Weights of a small transformer language model.
Architecture: rotary positions, biases on query, key and value, untied embeddings.
Each number is 128 + 32 x the weight over the matrix's rms, rounded and kept within 0 to 255. Layers, rows and columns count from 0.

# layer 3 attention key, 192x192, rms 0.174, rows 0-32, columns 0-95
[[136 145 169 143 139  82 147 162 144 100 130 132  98 126 118 128 110 113 113  80 159 106 122 130 195 200 113 164 154  87 144 137 166 125 145 131 115 132 140 160 127 116 107  72 154 132 130 133 105 107 156  98 119 143 183 190  75 132 115  91 136 135 119 126 166 162 135 147 163 125 130 101 112 117 153 109 141 160  69 110 135 146  93 163  97 131 141 142 148 149 139 136 134 161 128 132]
 [156 127 185 107 170 107 120 112 147 173 134 122 107  97 114  93  95 137 139 160 127 105 162  92 123 121 128 112  90  99 129 153 122  88 109 127 165  97 149 152 141 112 159 127 140 108 121  86 143 108 167 121 114 117  92 127  76 120 121 165 141 143 108 121 125 144 150 134 115  86 148 120 151 145 133 118  95  96 136 144 117 123 126  99 124 109 134 114 143  98 136 121 149 144 122 144]
 [ 69 166 123 133 129 161 104 126 138 108 143 128 136  94 132 127 158 108 122  99  95 147  80 130  95 117 123 100 127 126 134 160 124  87 109 130 130 102 135  76 128 133 118 144 122 135 146 100 119 137 136 102 132 122 111 112 163 146 118 149 139 171 135 108 137 125 106 153 163 112 142 151 162 140  97 115 122  72 126 164 114 123 168 121 138 126  92 133 120 111 138 107 181  82  98 108]
 [129  98  94 110 108 188  83 150 125  92 142  95 140 116  93 139 115 116  86 115 132 178 165 150  91  99 138 122 132 179 122 101 108 179 173 120  93 143 110 101 149 167 159 139 179 123  99 207 120 128 137 114 167  20 113 122 154 141 100 114 103 127 144 104 135 121 112 130 111 150 107 119  87 104 128  99 108 138 179 150  87 144 128 168 161 108 133 120 137 171 129 126  61 146 145 161]
 [134 114 165 109 141 100 121 129 144 124 123 160 128  71 106  84 148 128 122 127 158 112  79 124 131  97 139 129 181  82  87 170 187 109 124 118 141 110 139 121 106 114 131 113  93 165  88 119 138 148 127 145 106 133  75 161 143 112 135 125 145 156 116 128 101 105 106 146 152  68 157 148 159 102 128 111 127 117 114 109  98 125 116 147 114 133 168 102 155 125 129 168 183 140 141 111]
 [ 81 138 112 151 124 128  87 139 131 132 150 139  98  95 163 162 154 146 137 115 120 153 114 165 110 112 141 114 156 127 155 117 137 152 117  73 135 138 102 110 119 167  95 154 112 136 130 121 109 174 105 169 172 106 169 180 161 175 123  99 127 144 140 153 127 117 157 140  99 131 134 154 126 151 126 131 108 151 138 130  91 102 116 128 104 132 101 143 126 110 138 154 118 100  88 145]
 [142  86 114 106  79 139 119 117 148 114  94 112 164 161 125 113 113  98 143 105 130 131 147 107 123  84  89 148  90 136 128 136 118 166 141 115 119 128  82 140 128 140 135 163 142 106 134 133 101 100 122 123 121 129 111 130 167 104 109 129 130 123 138 140 144 102 104 141 129 102 118 130 124 166 141  86 127 152 118 120 113 143 144 130 112 155 126 104 149 112  92 149 131 130 129 144]
 [143 126  91  75 141 120 128 147 139 132 100 107 139 141 120  89 151 148 118 125 143 109 114 118  90 117  89 180 130  91 147 148 118 156 145 117 107 152 126 147 157 137 141 122 138 156 103 116  61  82 137 142 126  92 117 108 136 112 122 143 153 137 127  93 116 113 121 109  98 118 125 132 171 151 128 131 180 148 124 107  90 116 131 134  89 145 163  80 119 153 124 153 119 136 129 165]
 [164 153 132 101 153 184 114 137 154 122 100 129 129 166 152 109 121 120 118 169 131  99 155 130 122 129 104 159 143 113 135 123 142 102 134 148 117 139 109 125 125 138 112 132 139  96 100 108 111  70 132 105 111 131 149  95  91 144 114 114 144 112 123 140 146 111 129 130 182 167 103  94 129 143 159 137 137 133 135 110 102 115 151 119 106  79 122  95 147 158 152 126 111 133 169 114]
 [127 128 110 120 167  89 118 134 150 114 179 111 132 111  91  98 170 117 155 105 162 103  87 131 126 170 147 127 130 114 161 129 111 109 139 111  89 126 151 142 144 142  71 175 119 118 113 169  38  70 184 127 110  85 119 104 132  62  90 140 180 134 123 106 155  74 107 119 132  81 148 102 100 125 146 151 120 123  99 117 106 169  73 158 143 129 166 115  87 172  96  95 112 105 114 167]
 [142 119 169 145 110 138 124 139 129 158 125 144 144  95 100  91 132  88 130  75 104 140 115 124 125 141 150 115 185 130 150 137 130 111 114  75 125 132 117 110 145 130 153 128  91 139 121 173 179 113 151 140 109 161  87 147 104  95 150 148  90 104 121 133 163 154 129 167 125 135 121 150 114 142 118 169 120 119 112  74 104 147  88 141 144 167 107 130 134 124 116 133 124 136 141 118]
 [ 72 163 143 149  76 165 145 133 133 106 144 149 153 144 119 161 114  95 142 113  68 137 124 132 124 158 146  92 108 166 136 114 130  68 148 104 100 115 150  96  92 106 137 102  88 123 168 127 141 154  74 136 133 112 101 180 107 151  89 146 116 182 159 152 150 147 193 140 107 100 152 158 127 114 128 142 110 126 126  97 113 136 164 150 144 147 125 126 117  88 114 124 162 112 120  97]
 [ 51 194 118 142 149 107 119  86  54 139  59 131  93 126 162 136 171  97 141  94 145 165 101 137 118  97 143 157  95 146 122 163 144 167 133 111 188 146 110  97 145 151 161  98 120 121 116  37 148 169  63 109 166 132 192 148 114 113 127  94 118 143 117 160 146 169 113 125 118 194 114 156 154 145 196 110 121 165  74 155 149  84 176  74  74 192 120 120 111 111 148 114 127 120 151  86]
 [154  88 115 135  78 141 133 113 123  65  97 123 122  57 166 104 145 177 145 156 144  63 115 114 163 143  79 138 139 136 105  93 157  90 118 149 151  95 113 126  96 179 125 153 110  93 131 127 103 144  99 133 135 115 121 119 139 181 127 132  81 117 122 100 105 124 145 134 160 122 151 138 130 148 132  99 107 125 134 110 120 137 167 137 111  57 107 118 141 178 173 132 124 123  75 119]
 [171 110  78 106 105 111 115  94 131 144 135 137 156 129 153  93 201  98 109  77 138 177 168 118 142 156  82 176 117 113 114  97 138 143 142 111 127 133 120 157  73 124 113 150 119 181 147 116 129 159  86 144 123 126 123 136 132 104 118 123 141 132 119 128 110 180  95 132 163 114  88 131 122 121 141 134  80 130 144  87 142 143 149 190 100  93 178 129 132 184 182 149 144 137  89 135]
 [102 102 135 100 131 134 145 138 153 143 157 120 141 175 141 153 121 119 123 137  86 118 106  77 125  95 165 134 151 169  95 120 129 128 128 114 125 130 165 142 173 121 100 176 195 106  92  87  88 117 164  88 144 137 160 100  90  76 136 149 163 104 119 147 151 128  93 128  88 123 131 108 105 148 137 152 133 124  85 133 126 142  91 116 125 150 132 147 122 122 112 131 114 151 164 108]
 [146 153 167 145 124 102 144 103 132 112 121 155 129  88 116 135 140 124 134 146 173 125 119 152 100 143 165 128 111 125 165 153 115  81 107  89 148  91  82 114  99 115 111  96  65  85 138 154 184 155 162 170 124 128 154 129 124 102 100 145 122 141 144 136 184 127 149 158 141 174 108 162 118 121 121 109 144 135 154  86 153 172 129 165 198 117 159 154 112 116  97 101 120 118  84 133]
 [ 84 182 114 106 137 111 104 184 135 150 134 111 123 126 119 104 117 153  73 141  81 165 128 144 147 127  74 106 109 169 130 122 101 138 132 159 139 134 144 139 177 120 130 115 135 172 102 134 109 120 114 144 161  88 125 123 144 102 168  93 157 110 179 134 137 113  73 127 149 149 164 152 107 133 138 144 163 108 169 126 140  91 114 165 139 168 182 100 122 156 158 136  94 139 107  85]
 [145 151 212 148  90 141  98 161 117 130 166 109 113 116  98 131 127 120 193 123  89  94 119 124  91 177  99 122 127 140 113 100 133 134 145  76 147 118 152 104 142 158 118 102 115 146 225 169 101 122 139 113  92 120  90 155  88 147 141 156  83 120 149 152 165 139 123 227 123 145 144  96  79 166 106 116 144 146 106 120 137 114 100  94 124 174 136 104 117 104  79 127 172 139  72 164]
 [133 141 115 102 119 174 126 113 113 112 134 154 111 145  88 135 121 177 148 153 139 159 160 148 140 125 145 140 103 119 151 144 137 165 115 117 151 169 109 129 107 159 116 115  87 141 162 131  62 106 107 128 164 131 120 142 187 155 139 129 123 128 128 137 101 140 194 123  99 110 103 146 113 108 162  90 115 126 140 128 156 125 168 173 128 140 142 132 112 106 143  91 117 112 103 156]
 [110 108 128 203 177 123 146 120 135 122  90  81 134 146 124  94 183 147 147 125 183  91 164 101 126 136  78 180 133 185 159 164  99 130 160  76 145 146 102 173 106 113 138 159 109  95 132 181 127 190 141 169 174 140 112 128 153 106 168 176 165 112 123 176 168 192  94 106 115 159  18  90 121  98 139 104 161 139 118  97 153 140 174 125  89 134 148  73 135 112 129  75 163 164 129 155]
 [ 87 129 119 125 146  83 111 117 125 121 119 155 123 170 132 176 163  86 142 178 167 138 158 116 108  64 124 185 130 119  96 141  80 123 127 118 135 152  82 156 125 114  64 158 142 178 118  98  94 103 147 131 124 136 123 135 124 107  97 136 179 101 114 130 174 174  84 161 129 200 111 113 153 132  76  75 197 130 168 146 129 107 122 150 107 144 162 121 110 145 112 117 127 126 140 100]
 [132 117 103 138 138 103 225 111  66 109 119 139 163  89 144 135 112 110 177 118  84 122 159 155 107 192 139  99 141 122 115 150 117 163 144  96  96  93  68 136  62 171 119 110  91  96  86 121 186 153  96 113 113 147 156 157 138 173 151 130 159 122 128 156 181  90 186 139 132 125 177 131 123 131 144  95 115 202 118 130 117 142 173 125  92 119 138  62 123 154 145  83 104  91 137 158]
 [ 98 171 118 129 111  85 127  97  99 113 105 184 146 112 122 131 149 157 155 152  99 112 169 174 166 152 129 105 116  68 135 158 133 120 108  68 119 131 136 112  92 118 125 120 100  76 125 145 186 107 115 178 132 145 113 128 127 103 103 117 103  99 109 131 120 126 133 161 112 101 148 207 105 182  97 112  69 123 189  88 132 170 148 126 181  92 122 132  89 121 101 108  94 105 136 103]
 [ 77 143 112 131 102 116 134 143 107 144 172 144 103  73 132 148 132 154 134 109 105 177 146 103 140 179  87 137 103 102 145 101  84 154  80  98  93 102 140 123 180 114 120 106 128 176 183 136 103 134 132 148 106 142 146 160  69 130 163 111 161 113 167 127 125 127 128 150 106 119 173 147 124 137  68 143 115 114 111 159 160 157 133  92 135 149 140 112 109 132 142  89 101 179 114 106]
 [119  72 165 130 100 117 113 129  80 126 107 115 109 138 164 104  97 125 177 113 119 103  64 106 124 142 144 172 105 139 166 157 106 216 101 143 169  71  95 153 129 127 121  54 210 150 127 233 147 145 138 110 115 116 153 128 112  60  42 128 102 130 108 140 101 127  85 116  89 113 177  71 155 153  85 170 121 137 107 142  85 100  94  68 129 127 110 163 141 129 147 162 133 136 136 122]
 [121 138  69 139 166 129 115 148 100 114 103 105  87 118 140  83 109 120 153 122 156 102 178 146 132 110  88  94 105 194 142 172 120 161 153 140 102 121 112 137 167 182 145 127  99 139 101  93 144  99 136 123 133 168 129 114 146 132 145 118 176 108 158 144  73  84 130 142 163 173 129 104 101 115  83 193  45 132 191  89 131 146  95 151 184 157 140 164 106 103  96 106  33 133 103  58]
 [117 151  66 120 169 148 187 142 145  85  52  77 186 156 117 159 145 129 148 132 126 118 106 154 118 100 149 131  67 127 105 173  79 182 126 117 141 116 140  63 133 136  57 134 115 159 105  49  83 134 120 106  93 121 158 117 124  76 157 142 237 156 138 169 212 132  95  88 121 145 135 117 117 143  95 156 137 127 183 124 167 103 155 166 131 109  86  84 110 110 109  91 121 169 179 146]
 [103 107  85 133 126  90 114 115 103 152 125 182  95 160 131 174 177 153 110 129  97 109 112 128 192 131  96  75 128  87 104 108 145 114 113 169 197  78 152  82 107 135  91 133 105 125  33 108 154  95 144 190 158 113 143 123  87 111 144 133 148 133 125  75 136 156  71 116  98 160 112 207 145 134 114 105 101 144 183 103 127 177 157  96 142  75  85 121 125  95  85 159 121  71 146  57]
 [ 97 107 169  99 122  73  83 133  79 111 126 127  70 127  94 147 180 178 124 156 109 158 128  98  95 163 156 139  88 101 142 115 134 243 159  54 111 114 146 123  72 156 119 104  88  84 162 113  88 119 154 114 178  82 123 143 152 165 166 109 178 144 164 121 139 132  46 134 148 149  93 127 127  10 135 115 102 159 119 133 122 222 112  79 153  96 161  67 131 144 137 148 153 124 135 126]
 [143  75 144 124 153 146 129 192 149 128 105 160 145 146 119 109 131 174 145 142  97 115 149 149 140  96 107 167 182 144 120  74 126 223 127 145 105 117  94 176 116 130 114 100 155 176  83 102 101 113 118 207 178 127 142 107  75 131  99  87 111  80  80 128 133 160  49 153 133 129 111  90 113 144 176 182 125  95  92 168 116  90 110 169 130  98 155 134  92 165 164 131 123 178 156  77]
 [144 114  83 159 155 113 174 140  90 107 141 112 101 119 138 106 167 120 147 176  98 128 100 113 138  48 100 123 141 133 135  93  82 170  97 152 201 128 163 130 123 124 110 162 155 101 111 140  51 145  66 108 139 118 126  88 120 111 136 195 161 135 143 136  88 156 137 155 169 104 121  86 150  60  72 114 119 117 102 124  99 139 121 106  80  90  61 140  95 119 117  94 161 125 153  73]
 [140 171 175 118 151 126 180 134 173 132 128 120 161 147 124  80 110  61  96 112 155 153  91 141 157 128 145 144 148 107 131  64 106 161 154 136  84 127  78 126 115 149 111 116 172 158 132  94  98 120 138 220 106 153  79 118 148  55 103 183 129 141  95 104  95 132 139 145  35 142  48 118 137 115 181 130 114  59 110  95  93  86 108 131  75 155 117 106 160 150 113 117 116 159  86 130]]